From a checkpoint of a small transformer trained on Wikipedia: 3.12M parameters, learned and rotary positions.
Each number is 128 + 32 x the weight over its row's rms, rounded and kept within 0 to 255. Layers, rows and columns count from 0. Numbers have three digits each. The size before them is the row's rms in percent of the matrix's.

# layer 7 MLP gate, 192x128, rms 0.0806, rows 63-99, columns 0-127
090:165169157160175156130208118088128114185136131148182108184135159052173087163110107074167094113111128100127141121070132109149093148094114103048101109159179109160164105077176139155104129114079152141117167105202115062089162091131164121171108098126132118094117127096096141123146134134091153121100124091186117077118125143131159162099126124109107157139122110133164079111154081089129168182130
088:142154108224120094114142145144158177092112156143199155167106046138135159104104186127124140122100144174087108106109154177118173069125169123082134049140129158106099103111164130149133185098129124143142141159137127123149099067138135116119136097122097104120127192120108124121089094143079089097096131127104162194170067117082119165120142149067127064077105114121141140163077164118169105124130
108:084155129135132110144140117131131110086089138117127115110108166095107141092106126129075083121138149116117113169104067080177126114145076073162135250179038162126098159148141144160107166108087173097158128147154174136139147120113060094121157127154138126156109110120043093100148126137135164193112129174131090105187166111131112142083123124062125148133094149102168155126161123147175141147091
098:111116123129158146142136158068103111165183191108196059164171109114151149151088171170190095088126179156097144112112165145142126152104073114128101132148109058135139133127186161135115127061099165122138047139171150128129121140153108157128143121066056113149133065166133088129103062132103169177123162118100158128112170113147182112111105147104177134113123151127105147108167183135118162143145
101:143150105196110126103135188117115148106120096136031153157150169087151122112107146141146091113138127117125106106148179067148039130135123069180125115156167133111159073170146155129110107126132141152126076135080136102059155136153162100124154095131128106166151139139133126144093112139142100153129143152110191129141139220125062077150147074109091157207095094153079133109090131177125159144113
103:095068168114150178099106212148161098051081138144171090108198123153131079191129111130155078138196112122119106090120135159097086119161154070131142154079147134172149163079102153119126158133094176116082128147046135127111113103087133171106148097125165167109124111087151123135137145121190088148151100101129094116085116108118124142204105155186136129117158121136128118156121121182166141148131
107:100087138162164116122060142107108119100120133119128128108129163121092076170125156079152134147137131174168097115101109167099094177150085077116142139195097111130109094160121136167088073158107143217126138175099136080102173119187155106119084147129074155126131077042089126159187135169157152126069101150155121088139181106115152167121110119095130144181106136142089095100154106179122168117092
099:138171149099128188104118101169170149091036122160138171095156115126157152097119121177131095106155199141151136156069165152090123112115114128159121146130161125099133098141139131127033113083113169210135097189124158120087120119156147091152172090151095105091155136080157124116122129116142146169156113114172107163185109116126161142158123174069055154079131136092132148132097148167146083085149
101:122097106173136079136177144118110127084116126191143134125137148119132142102100155169131119112120077072139104097096197084107175146117136066146109118113140022155078155128120075152152135097145159135106119114180112162145115138182140105188082120182196193150069145088112127153192141113107147177058110088171138113082133088117143105102132151086164117117128159113109148102106138136160089097122
099:138087119093150095158076161089144072170159127168101084148112184112153108086115141123134111110134118064136185203120170137163095110157119118157070151136158126180045178116117104100174110127140087062148160186155134137134136125111131157165119142138100077207116071127159131140153167132083166113088184147138107088165164093116133155128092128135155117112120103127079108123136128095159107083065
096:203119138083154073129131080141145194148149082108154128123178123111144111085142122124112145116135162197157114094160108161131137046165074179093165137129144121178056113100166102085081148123100136070166110180110135156161184208088160086143088084136090140101163143122183126143090164104137151125108183150150104137085123072145172145142136129161163176108153112133148131134132126103123119119118
096:124073166147125166153129134106087116112067117125129127136165095095117071131077150077062051146191143100145150155118176071112119123145104210122188174160063149161129109141153152100097130133134145113116129112083148138096130152159140098070141085164086158153149143133105142135095128175159098087109109080137168140184165108123112122114112173153158150103127086071141152191104106097131105115200
089:183100082044197135114108106158111134193167155196136114068107075120107130108104120137092105099055159138138145170119163156125139130107129149075141136132088165138090131086128096119143107107112110140074147138127170181100187131132139187147120093149057121155124194129092086133085183102097125117129093080148147120113146082122068137112110118134171117130164113118201077103180125136134130136126
105:122129114134118133138125175079145132143092107089141161108131131159113105129095099097125112171136209167113076102149051184138110116139135141137084091193127192146134137166082172080115130098105158147139137071146104105180132112148121088164077154200098163115080122070117135151075128118189193103122083124046146142072158109118122080154099114121119132117181120094138088111153096119124082159136
072:092126075084118108133132128158168157147135168083161178098155092080066172123109133161163103190085152048129157068133106139140099055160142134157165163127181142091120148096117113097102140121156163149135159127116096147145125173166175157124111130104128156128209144168128114142132106143140108092139066133147173143130122069109114148137125125109118162175070147152172141139158143131151173020102
102:094164071096135132139151132145094125178150148120115039141078126109127049148119154137174085154137123164133115105121158039156157136155112087156110151109100190094100093077106127124118143148081091108115104118077132178123073164123124132132171108088150145144107121096194116107186081116118171055068113111118179090150111084102137097151149162089147147152164133148129085152109113128169119190133
094:127156088157166161082165154099085134122137111180112126079135139110111137158127148095154086149131070105097088097132136095117056183150114188068058112184135166149176157088136096156133168116141119102144106112069131140145156115140150165071111087119150072154146113077159143127091095114152118126086169219159137159137099080180090155112149112148156131152184100193132112138137107161164123143100
099:161153131128153170118111165151116072180108160091066153077138146160146086114141168115136183094168147074163132132158136103184127082106110052136163125172075151143075105124119159078106179114101104053109107122118121107167143143181114231117097118180125167112157108159145137098146119099124131154121160135133118142088125182127180104200121167157125119138097147145111112169107081124176125098104
104:095157163165138112218137131129110191059119068123165142127118122113087078156113147065138130168123096195184114110112069130080132148116153085095074128157142130074123213158138117150164122076162128115078118068095133118140086145093116099118121154149133149108147092191144152193166145154166155131125102112155148090124105125076138166122167172077110138154121115147139129170090099125128085130146
093:152102142161157140130158175128150068105154161145087136106135123123160130132112137113095114115176138160157146188118087132209153167089182117162113095117109166130177118126140107117118134188110121179140088142187166086119134110084152182163179100182137121096174075054136119138102086089165154133097166173082136123114140074174116103165133113094137121067120087200146128143145186168108164162125
109:059084205119105144105117134098130117093106095129170143125106192104106130133126144132187106161121109091165150080113185138088167160174111180136113122153105130108109107083098137098073123118092150139121190103172137163138116194150121146105101111063126118175177115112182142171085113080063139136145163146122114087110133104157162118157110131145118158104129168121065083122077086126168167059082
099:110091095126141129115130117142123105050095173147166143215129130149138115128074159064150131156133103153152151106161140082116092125159111138120190202117141183150164176100084102094108143125112151105139116118098107134198135145106120178101168073114149186168084196074112155106117109163135138107143119165157124138140138120123131158165151156102174136107051106134198163210117123117166133135152
088:148053152122177062121166127157116194139109122076083064108092163056106113171121109111121093070146123125151104122086169115105156178092129166088124072087103085118141118148151133159115121178147098110116177136107147118160076126197121147116113145148122162078148142140140080114078150169126115134134113151152112124118083056107079169157134070189091180188105127097133137103130112143145135101118
093:102053135088107127052070188082085205170103172088169142102098144095156091089172133169132139076072134136134156137136165126185096170100104142122153122094116103120165098085122133128059143171078159104136097148129098097147150117135164100126160104136152097147135130132127178137099163115167064173087119130186131103125178149150098115098104150185131130134165086165162129125136138115138173107172
104:126138098181147163202156105147139135164102115140098148123078142133190080071081094139082158101113109184138141172073151121133148180122123110100093154168121057139118125135158097153136135100149078105094144146129065143159123089170106101186100195180103108135057101151150137162130049094120174116116088165108096099101157131146164111112155069126150149168117144174153138181153110096147131121111
104:146118116128110162127170118125186121135098067135121112177116193163144164161106111130144099130085165166104109102118091090083116138106184103205061140084089142131127125174100126119204172070132137157123133138107087135152110128149158081181163145105135109125113163035103088120148175149098136145157117091149135104199075098116121076171086082155138158119099140092119115151089104158169146143171
108:157061133106173082124124142154098119123128149106194106136000141130143159120148141157126159123147163153100140106134117070065120100139160072139149093119129109138133204165121146121131093126160173122182111093156075108159150092113178102154110154127154097120149117140110117165168111097143078141122124083110131163222143156111116137093109141097168161158192134135094117106150124124144125079152
092:172162137125147129144180144100129114135131164141027134142163140122202112120118062157142099138114133148115108095120176161121128093103075109142151124141074113092121124141175136132118094130136126186099109136077102126098172153184115138113106104112113143161152105147091185142124135090067069157068204101102168159179095075101147134070141059101142167107141168132155106149141123119071134168070
104:119089146124180144152107117126055145136095112175080165159160134139145111118158105148127104115154143177129137130077119148085055132108070186142146192123165107125092148036168148115130098133084124096106150103092112171141124136129151113139137140096091107171107134126122176063087119185156205126108167099124047158077117105171119096118110160176122129181116162128184116118145116133158095179156
094:208129122112155104121155162115117141068154133194154143124145153111132036089104168127168127103126160140151080083085162090174124109130097090146122125126082098133107161091133150126113161082116140066179159167134176144149121114126082118143167157207169111109144155095133121159133104158169127085109124116097106117165173118144111101163110070150211149135162162137093173120158107191126138077180
112:089114146148123088132109106085120158138117065105141114163107173140087108140118133104081124137163164139155095219171099080128104154102134126152124131115072158141172174149146140106080119158051078117123142135097170117110132126161141123132163081096170159207141067112110170065082170147126159140136129213139120143158158148176146126159097131152109115164069110153174105091150093059103097128119
090:183080182150152110137088145100121155140134124095096129105139116113084147142093085143138134136118150132175100118186114122119159126108135136123098115107123097093082117180116149176124156161163179210099114129140088170221111110147164160113155201171136105133130128119107095183146139149102123185165106154194117082092101091143102117131087122185100116125048129098101104130108097128072165045146
102:129127112131169147087120092169115135164077088122119158105159120134141150106159105128191151150067134185163207163148152111162107128080084135114174201105130138139133149165183156133076099162137116130120156172096130072137122161103177147124170062119181096123195134099101119061139136158083166157108125127186052134094092144142138138097087156154074124145141085099091133105102165116127151161115
107:070111163093215169187131154108093130093168163126160144112107136085157126137132162147112065123176159104106124193122094156118071136130148125123090109115136117147142072146056215124089158169146164140145098117095093091112120134099157168188134128129102141081153173159098130140125172107152089120097142119127169034144082117156124168163127097131164106091121139153112148093103185145095136165108
093:124106110077153127122170137165165098090129080104106149080109101103102140136104122111079109077103097103235130132091093132121129155184163152149165150131097109163106134072137141112183140145094148157164148105134115160152138066129152152047162162184131168113138127087171115116135146087107135092135154164143108183125133123099097170160107104088161125143131146085189030125126173127103151145191
102:087147139086157127122164112168101169126088168109170172174150123070122111134142158074106131070086163180085129141136145133088138097112097135102083160124072163156169108142207131115115152132090151126125115173075110125115122159098141077111168154125154065120068131155143124208100128112158083142098133108118160092172093172146117138050152137131145134144104159117123126140128131219135071138066
092:109091151129090172135118143117182142136108161105172126125119157142158156196124124136124139080149149109092096104093166135092182176131072093139127138102111125150155171115147072167122108110152113181120210111162092117154157150115073150167163143139081167103153139105141146186147108115111161120083122149147147107165133138163195080145162172065194157067162134137130118100193108196180140173103
# layer 7 MLP up, 192x128, rms 0.0789, rows 63-98, columns 0-127
098:112117139116071115195178171077181156157117173100161118115131129157160136138136116108132079143164163156094108178118124154149085127092153129066089113107119099102098139185149149054115088147128170130144075078157130095167093097144140147114116137111136205093168153085088156107114112190152083165151095030137069125119134096087102104144110138103107134090094160138179103098142138116133164140091
086:133085125116098103165129163138116133130083143106115184132109135145115129088088089144130163186097110095153171118197147115135165106087124077123125124115211112108151135150130149128124123145156109092083074103172117135123071107203120147119099116108197182125078088155081105142157179082125114134174094072131163193171110145099155110091115129166125147141171184183128115116151213145131093118086
106:120177082082110144128108111115132120102156072137144112161138128113134122113126094097084212143093113109116157120188141194129159110165060130070128104122121150178145181165108101146105100189153132150141113129127139104121190179102174112119145094109157099102175122133117142103161125140081148110133149217142121065124045092084103070090153153111173120144162120199134159148160108161162110106096
101:174159133148076152120074179125148164103196111141057164110134120103089106150130139110119121095169112135118163133067155142112104127156191105132050108117125117136094197082097095171111136151146127078089043149174185116140056154120124098104122099112106211159099123124146141137153114097092134126126118140160114142132141132122118078184182124126110141131138127133101122163093183179185090167103
095:066159110140147122135115146124135087122081074055165152095145157117131152111162164113156154112090138142169071137089094069129095114153135153067107104080090172152091090115130111153091079148151170163196090138090132089113123128133140120158086103090165134091097114169089160094090123112107162110110138108203148134114112094102086146117139159132166216149167131112133115177086110103110083169196
101:159141161168164159163174042091162142160120100177185085136108104130123099141106184120174140142130090142081157094126072082151148167093097146111097182133145177136108176113100189113136122138091140175101152112152122125163136147135171149164144095127157165184076154148154147067120139061132127109129123141106169123105076126116168132120102088187141103143108155163172115211124138193140135156154
101:115081101132148134142244088166074130181100155075182147121186136175109131076170107120146105157086142143146133128132123094099039140163132202142111175124114132121075150167117146081163180077098102144124096115110076138129103136101138141141125207107131121105101105091150160120123122123140101118124151139141143114072176146163141096146086150195136097181117121166130119095089174135094119126138
099:100159162144172089134122202116156152078150159132142130098056137189099135196155163134145121164174119171157150151087135193088090131168139151118100206067125146084102128166070138094176144096069135191159081059139123114141082185182159060151125139111154125118153104133117120155107116134148132122117134120117153121157096107163156090121105078161127097154077104114120126096161116144111130140120
114:145107063169119120152120154133167113113091102059169183146148153093086152117136068141066080189047117181124107121099128178145116103105095121177090146109186167122136142141188088113144164145147124178111144111103116152118129097143103153121147093090182121097161167135148118146067119100113167103143179166166151133161120115130162166135150119094176120151146175085107096108093097119199078169116
090:093117117152091149054124120136149182161116143118149085176170081108097160126156069146108170180092107173102181162160130147101044095094159112123094131071152165115104139130163083188109119105143121094080136077154088079113137090100160125109108152082118133187076147096091093117119164110111155101113149113128112184121113117140183159076167141169104166152140122085126147103104177147140151087172
108:187127159124107157145153157202100113108134142107101131148079139136066131125139074180091118064161153153177101111083140090081123155149075147109086171091147099131140066114171154078140182149084128093051105095163111122155160140095137112100145159202113128113101194142109164154167098086205103141182113115121117074158123125154142113129142136119158107114154181138131117156120147189124153132145
091:123129147131069091098096126135114116132074136151141135124166106114139046108115100115083163143089129154181151113173054127126080134116122184128174123128048039092109151127163104101104134124095137182122165099095171129180149070095123112123154137180104141109105128089099125158101202077125206156070173147110153159122152139142109123121126117146133129076134168122097127156158156177171171136127
090:122101137145080098174123156148140117132119090106104141099144095108123131097107141177090116150119157133079113052126158145105161132133121139133154152147077091196123089212086131099098173176177085078159128142187131126093125088145158142141174071122102175167166077206127122169126091099159101168173124124164144111112098142115179144056149074178184142129120133121133061123098098144131139109123
099:127169139117119195115117132127126091140111175174073175105117105101176120144133098128138161132172170181101108115132148131100151135134110146170133148136131122139088090142144146080136170134112090172092189109151184104126134155108123128102131119147144107121193163174136161095113126203081126073124172056149135163095171150129200104128085136112082098176134069212101102118154154050099114170101
091:136126107114128120143127117098154132130132153105195117139158158105145114149143111128088111201144116169130138136175079228109109102175072083099113113099142122170134160132185092121133220174123174160099063122083097124170111156079125125108145174126117158170199127140122181138117128095108113136145173114133075143148113122114118142126084134158171114137082156069179154079116134082190143152076
100:113132115077080099132136127079103160082136126122135100195110130169113133109147157122165182130221077149165111133186090152113105143081149144095052176076086143137162120103125134100118115146146183154193145150090108123092146131079109108128080118082172179130195128113109144142157137113141168090136121141105128140121113169109151172177142089101093058154174097103083188115127092145088128098132
118:088144100124094134123103113175098178194159063206119119144126098105120172154142073118160116168131145129102117196111178089153137153103151133076093093119133136015119118162139104103124131096128121131147122196135149101143167127101133099121101082142085092158063123083150120148174117140134078151119153077163099069168158077141103121162147129120109104116134175148118179191108099109158106102148
103:088089187075155151097157119146156143102159178158154146173112099097101132094168147167160130122139151125116113192123194094079137124159182126179060173121138074126173076133165133164149137159172128152164141167165118191165109172183122111143078157109177099133153132111117122081115121141105145164128101170105190193088135154148110092052101153146113105123162096140107094136113128140133074111137
100:122112114119076148164121100090122128167099106116103162150106120136087054094134189163115179155119113172122175073127136144083112136105084121165118162116127142097048152133114150077116153105167165148137114174119127097149096110129122171109144123141087104138150058096059164179133128079121121063206144065106123135159153116089130142121084085162174133124112057146129135091106169112171149193107
105:189106152135143109085116130184150135118171101082155085138101099169083144104033147124156131106116122118135126137187117103120067110114083125178135174163153122129146079116114107137094102190088124121098156152095117155072181144163137188125136165162133119125137156138159180124136130132127088170177120154105053140124102114179106142100110109145162136128088131128172167102120069188021130137124
093:092103103053094158146104064094099107101136101088151158131112172162183191142120156118127145137107116124200098145115123164138159122106177150129161138136090143184114132096124120110131156114128140153081163142162159124115174098105081147127140120120140208087175165209140161123154097076149127113147150140145152122104075219097111078178112112081155131171152068123108132118101093082114148072118
094:110093153076128116161097102107118079079135159072149145150171147149077068129148132068106074056133143080100111131152145093167091152166143170132160120160121162169097123136140107142068155129170125091157154121110111203095088133130092087111102122118157129086112149144163180152156155115134097102111123172126105117138146110107070127188166177069201149103170119186143167124072094097102144123113
098:167136104173115207193108118107114161091131151149198093153086077133128162127118149114099116115117088153054057133090133136092141122157137144121139091091181085160152132118144114138136093132128119128108094151043150071103141079093149124139148117154176119084072118146171199142145137134106160175130126139135149106124159097111110099131154093134122122107063181202087085088121163141082128084158
099:082194132114121086115116134085146150161102094123113086124096110109115092098099157056105166081125109124089193189148136077127128124146098102137153161123130136171152108121116144091104126065104054149189127149131110208088125092092105150113114097111097207155158079207107121121119126112127149155131190110112103124087195095132159115138141092154133164154152098181098158104099153101124179153115
091:130147117113103158163101134129103090145142151174217110117163134158170132187113035125155158137091085171136147137070159091115129117155085095094195107148125141180088136143132123099054175105168152097111172146139109080143135196134098125145173162121113176109080155097062174109147094134134178145109145143130098162159143110144124118089111119162125126111052113143121146103080176121180103141129
103:129179155141123164147129085096119161165060103098144184063123139138072127134160099135114145119105088190131088139068139174160131133135159048114157148117080140046169168127147088158168164151126133112115124176091139147164126107076100089152181123152148094189108110149128159181126095124139169124101089152158088147114140165111194139158126115141151139116117149075076132150084182153128148113184
110:116136136127183074170133129133156145146104172127104191113081136125102086124084101151109133089185096125152099120116107186170145189096103092092128144052109149127175140105172123138072092197114130159164138181122071154084137132149082102085127213099189104141158153121120137093054110118134074092113168058147142114113153162105123135128127118095078105124090147144167175127149142142123144130146
093:165145180146139216119107130140091102101124155157088099074129154173091058124115103111069091114076121134159113105171114155053134122125165116081154127156134157210161128191089120129093120125175107123104149115100135156132137119063159162133122102096057119151093102101119114137134159116193070176172135081130099126151127148071106106154157078136084099134122130131097114149147065149115136147172
113:101134117118165157188133132204065120160161103085133139088116114134104110123121139138151130123168172086083112149164159160076117181116142102194079156124144092095116118122114094121117142100162059093174125106176062120177151116071130168069145159137114161150130127120147111088116104098075179159135079104140146181115141175152169157096138050160163171128142096152191148129171129142140125114166
104:074134150124106125135200119086099056088113085152132129116145145161125102138101088178173121120096150091094120114100100125132098088129126104140113136128156196106101074100133173122137113081117139161114166117174099096159084161163159127118118089054177179113098098064059092084084125159102151155128172140112144106172132110109121141162166147099121109145129229117140102151126072087131174142175
110:100109107081099148152116156123113142105134145165118149083151114089145120179150147081129128089109130115163140186098137121129187184106034152092197092153139169161133097063124145116094067148140140114128190117112116136170091174098134149167146133159189164075143105132074151125145172126098092063093177102171132125140109113087151088128173100071098140134133171074147153172135137150108095176110
086:104032087144143115092148134172128119123137118136122178072095198138153140065154126136096141124173106142113111117140124096144106144153168148125117128147159153155099172141126162093127105110161152133183069079088113046158165168079138163107079109203151152147165141116130098102120139102096132171166203162154134139145147090166090075103164198139104126156167130156078103122116163158099093148133
092:142131163126092213192165148090205143124092127144092159138164106095098151208115121103109113168132159111116117120141134144138105155108141115155080171136149082088132125093090142133093090160116140126102110135141140156140119093174092171120144208063062170074170136081090174194102135136138147129163094080129130129088125133112105140082130067135137115155153180129104101054145119116167146122099
111:088105121155083138154196059145202099166138143105088108146122119099153106121169150164176135194134118171147127077113125152158158172129144121107079135123081137098147112138123128084126142114093124106127109181123140186128109115151136086091118093049095136181141174177160114122108097128216118149141151100177127200102154124147087129122099193094136135126141162163096160206101099133152106112164
093:119108083110107106158113096181122140070131156152131081152161210102130133116149105116166141109124126074144141148138121094126162163136160157125146134097102064158143180102142063121129124165141088010079160110127132097143131184060107103110145115147081147152112147084157135160143156095166107107163167150148140154121158166128133132172162136100084243106155103098138171103103115118112165138109
103:154152077131140142112138161136073129095135135166177156160183091151096147154091177106109142209056114165138158155115135112101104123199125144107098130114154168146120085170089055105182116157130147183120154147176131158058109122171144119127126152159155136131130075144091071124088167131118072141061089150135110126133157157115155167162118165136181159170187160104115100107142161117153076117114
# layer 7 MLP down (transposed), 192x128, rms 0.0802, rows 63-98, columns 0-127
102:138129135174107078076162116046144112113114187146116107104096153064121109165144176151160112134139126142072110122171110112167097133082150083162050184091125082082093132122175137075088095115149129099148149184078174184150130143103132134163104162142154177114110153166129097108133100079142181120109150102139115136123172162115178133112137135118100102106209166183108109157146128122159095160089
086:091112126095141136091156092126116082125168073122115138102172126149176102152162157124178142116192115141118078142137087152119086178072086157183114182114080100187124154114101134074108141190127154098152148110099125137141145142090121110124164120120129113138101101078130169172146091132178142144127101128193073057096200150092046105123126100089106089169090108142108115131107078120190143131113
105:159090134117071067031138154118144148122126114114103112172081117118163156145125182100072149096114100141167166107125155159103127137158115179140129095165169096101170179093124119127149163135126089159117117183059110129121133164090166137123133111217168064132128079138155122130090189098119102119063128160112148095162091064123128179108161106155129088100148161093142138076147077135128149112113
105:120187167123097137151083147190088128119184184209139126119117110122123173147136121169197078128127157145166134139139156166108106181130106098163138095066122087162111155042136153108065131132172097123196072131173176064147076132161116141175154159098166133114115089151116085154114095159144132176134183121160107144100135126161087138151128099110101083135164159143135126134121113136150168094118
093:181100128124152089073167133105084184188142164128059167148140191094184105152119128123171112127169124107170135086139165127170118120148122153156104110160130136140176076119166158137143118101186091150084087133088060140097183108149180127112178114119140074112161125107128096132093101167149084129106119151076185127157140150127122127064148083126104113144127119212088164105114137087124170149163
107:123059113195091108063130093152135143152126135153164175118111084094177108192108137158166123170084123125135082162122105192147169180153187150121116144178086149176091159140048112077158137108107103142131144144128109111102086138107172148115141097066124136166152144140134122126102139103125082094196016130140131126159075145142145085151121180134103100119118118129129090144092157118105102111138
092:079156125155082117158119108128181108143119128130117147132112163160105138125099135145172136148104147123112174097145131084165209126084094161104108079111140124100137127140091107162159099086153085078124132150124059144132106100165138148117100095117177060082142197165134150135094090171127086096116180118124166170121122148149123121126164044156084155062160158133131154052067136041129151137123
097:102122143063107099119105110099167160085094139131095103063117160159106092142134128112108153098135101149100156126167133135134148160055131146132174101127188112170116147162148144068111134094082096092087135147097115124161138101177090171105098088104189044129111101154163063130168110121152184129162090172107081089125062113138186123160177117155099132090163156129107147091152101092109080079117
112:113099169112126174113096110073156131162119122084149185126138118129100142142100109129128130152161138188133115183116060172135142113077139164172136076100060174165118131133189151091120139136161179106132110129186138164101119068163125175056166123123117114097132112179141084114085113088141109127124106179147159162125069115183182145139118102115141104130157147121140130169091177190190088140067
094:146133170167152091131157133164165142097080171096090133157132125097082124163180080169196123129098157075150082085161140134184126178116095114105113129118170076085174088121114089131109111113094167177080102083047093124110117148132117153130139128112091147068140191156093115137155066157078103136140144086087166132135122142084138120133121150159164125079200083142070085126122140125123100119129
112:196136179078174122139133184136109104168103110092155107127080163034117091165118103155069186069136149115157124127149095127144140143170138128124087129153138105155123073135115158090138196149125123107154123175114104156124153080068126133094146162177146109175124145135139126178132122087190099077076135116144105136138072111186158136134128095108115073118143098098107106102124091195176102164166
097:135147135150074149121141117105109158119110142108149118129158109128077113115117134126145067155144189107133136141214081117118118156170141139144046129099116154144090134121114088066179114131143071107036056091060133151059139146117051091135128157139143118096084109168085136121098164076123173125123107152121138049174181131121157117112183110066095121116132117144134119152149158131152128144148
093:144148152140120124078197136080109114097179109112095104135155202176135085112154132133146145140147125195125131109130108151125135142190140117082143101058154104136153178128184157208139086102136138112195124104107098099096106157151125095071155130078205089116128143123107139133130156100113136116171144137035128084108121147112130102180132155114189140139131138122150179158107085112131148050086
098:176132152122180149174079152122105059103155127105142115107154090154111106169097147163207154102122079095121147194104161091085131111096081114110208149132121131094115137141153135117149153119169122070101112136092096098217176139173076138138147085080153096146107137125128161174137116078085075145131112110163111065146082133120141120086157130162094118115187129164116178139089131135138139167168
077:090135081134083113189159128179147129125159121162113137139130101078149128090107145151202163113111118079126139106139185150156100130131159186158121140144134143097087069156044139126149070145121096175144150114135152099083089109163123138145102103107135132115144161135112129169125113128153110074182066146166087093144159164113088102120177148097079096121156133117063103211190094140127142050118
099:074097103123082144134125140129189145119111173127122088174130115125129111099129155074140144109191085117110106157115142137097168101180110078101180206094094173143070108120057110102075090153155128179082154116123182111154064158113145133091099142154089159122191099121122130112085134075178131127127122089175151114114131121091093202099080137126131129102144147148132126144153080085080160086152
112:122176155203079087079119076104109160139152085171139179100157141120159117105114122157124151184162147146085148113128158115154086105120142137098089105105123124068160168086153147154148141106094099164119167144140176121125079128082098135136065074101130119120031104136166110215105099162136077129099158132158121175094088095067111124133187152151148143115131125108080165134100105131177137112158
103:069183089094097129117198100118114116106129182131118128112134084119123085113118097125103161081119171071133069218153127148140148116135159124148135127126084157096108114145172095141143091144139108118145176179128128152133158138069091110103106111146183092189127166166159112129147130142136142133016104180093161129169150133212142160189099125104085129111099166134110162099119106115171141113097
092:111133092117127162129102102198109145106128153157104151124144125063159194168185141148097075097226150107093134149117135160138135083112134101177145073141083171169126054081130130153113114174117081129151165107190138158142126126151171147104133127133142113123060146154121158102115161156131119125169085169137093053103194086166163107149132126142086060122149132125142154128125108117134103059120
105:154082177139110183105071121153149137141136062130184185073111109121170157121084097089121150117094176104162093109173163080115142137076096135118134114124122180167149165102178103130085078179089168138136126066119140088135169108173088196109154125118162106158102106154111100093164129108126201144132119133116133145089139167119040120117124190158136069150137143143132157182140122134112097105112
091:141164101088121088141118142111150144166117126081148195104112148122136164134143099155141109151088185101157117154172190193139114140092161173142098106186145091085186097108218146146101136128138108051130086066106092076095155158179135076151113076170115117142070106160137190145110143139100127141112127099089132106117149059151146161100112143112147096110134095118117173175171126174106118135140
094:181095085223119139112095107151110155144138150121134071152128124117146111093025155088119105159107164135130147106098085081072137144122130099092160179119157106106108140182062080156182130116118148098117122095143127165157214100153144073129208116106145147155156129153118117074092128078153165109161174128138186118094088145131100110132176080095143123104132143127153129162145121152147102152112
098:151140186129131154153174189097156162066131128087116087144086050102117113155071150103087105165149053102129131131094125119122164091162136094153099107158165125114129121125154083156193114161115124175135158127081144116225162120093178110090163143106137089141145130128176124144123135156111145143081137126163162097134171157164124084171139062163140122127106160177102178103097092094125093075148
100:172119148171115173112189074133137098109162116141105061151166088135156114110158118100139164146114107117215068156153095166135117147123131133083164165145166126133167115078136132120078152185185129108120150132113175088075134097154161163087145129132137116120136129030156149153147097127113127127198080126134123152164140119178080168122101082077086106152122182112139101188123075082111137149132
097:124117186180104096129120075064137137159156089072095152102104215051130095157071152170157072111114116099180062124115146153117133183123137095109116159087120137158108145121143135164156121140115114140116128163079133085084108132135091122124153092143131141147133162084043080154173120156174109136132064166177115095162155095113127108104120093091131112096145098164149131177126152083155178132135
106:136119133087117163169119083079053136145097126210149149128111121111034117175119091113130075162111177128150143171089118144137118141096117119144130143150134125152154156103142118167121110068092144129152113124178071150142108104105109125049138111102150102156083134154120109218200124104184104103138101159156135112173162136162125103130138143070152106133163103155157166100082182075168168127096
111:130125123106116088090116110112170124117148100113099089146127109148091135101115125142123146138172060078124107112102154091183116089086152157129127136088101180125146134144142070191122209111120137137158201097094123187102105105118114161102110153164213089085183123145112145115158165124095116127115115121128122065142182043174130122118064092137110086076169160115137093122145136173153175072103
092:139151135096152128140094150092077112146191127147149136142093130081141104118127135078120102103098114138126176193140047144150162129162116152149161117139131186133133129069105077080093133149119103120137167111056068122184074091064139127092051159177096136114129117091148115114172120108080151145207095093105142113135122151156123120084107124151146145117057153154129189124182105141113167135177
109:144105059094150070140074086124066199117095105156195137127086162137113120109127096110122122112122114124141146072058122151164094127105054121140109122072170101147102123082115143096116135159135114182112198126124080116148167154110154172195102205122141135118131195152193111144168099104090094150153107162152083098111145111103062111110110131102112130120142133111141137161186140144160120101127
105:047141163132126111140147105079129085136134127133125191112138145107135155187134089159105127144099141133101125102123040118129109137135165197100102129065171148079128103097151101136138099070121128187138104161113115173130119123072174157071086116060154133086137084161122169144136125118142170175137114117101107113093077148108105089117114078062148136148151074069125155139113177128189133070095
114:082145126123071155139099125153136173097101171205119133135129157186118126123150120118161145172137135146116148161117190122129154216159125153141110090142127137133107144102179127115131171142067119045104086132108146145081128153179116093215143088181088216087103132166116151093153167125144097085106147146134155086163113146175153123167108162126120158128116136116131057100129097144139121145057
083:130135146141093205119074133108117150150144114161118081171154038113087164150080126093223150128057164094137181144150140081112123135131114201139121116128161155099159145088129179121129142105120159137157114147160128106163151158135060139076151138172134116155139090178143087195102157113148117116102089123111138098123138135070155099140152132134113158172068092103113104131080126186137172102167
092:119173120093111091060113133062125122120191167104103174156116111143106153086097129100080081103146116128108067095112110088092209089139134167105121105175077135138154163130101138115174129117157101135143124069152089194105142088080126118087082127155129104130110161174152096139157116095159101138125172140159162143159111121124130091165200087119139178078141132159168124174094105129087129132211
106:107174116144158083125108176156127109108132137136152126093096091203107152121163142170116123107135148103086183131120107089091153166154118137144158098169127088076155138119055128117176135184129113071164060122180154105115082085079155154119081155122159125125060120137129159155087141156135124075087158073094124138137145113183134113228154171136096130072166107138126135098145115088100160174139
089:167147148154151064134111139058181085154086130115149162173137111092143133121165165125148091166113081112038068127143119145110090097106050129137086159132125134080149142062103179168090138147173151133059129116103099100103153115119098106111101077099128147112136140118098172124090096151088177102167154099117119078114132101130188119117126133183150074120141112171132114176168118059121144136156
106:135131116106106120114109106082123156155125126135113167139101106082143135123184126112154158145126112168157110113115119085113137201182153131090110140164159193159064118164162166141118157163112129181125118171098081167098090184088090120102185081135159123102139174162123124138127162148038119083117072169095099119053137113048180144147100121136096122132078111089110106161100090134118077112181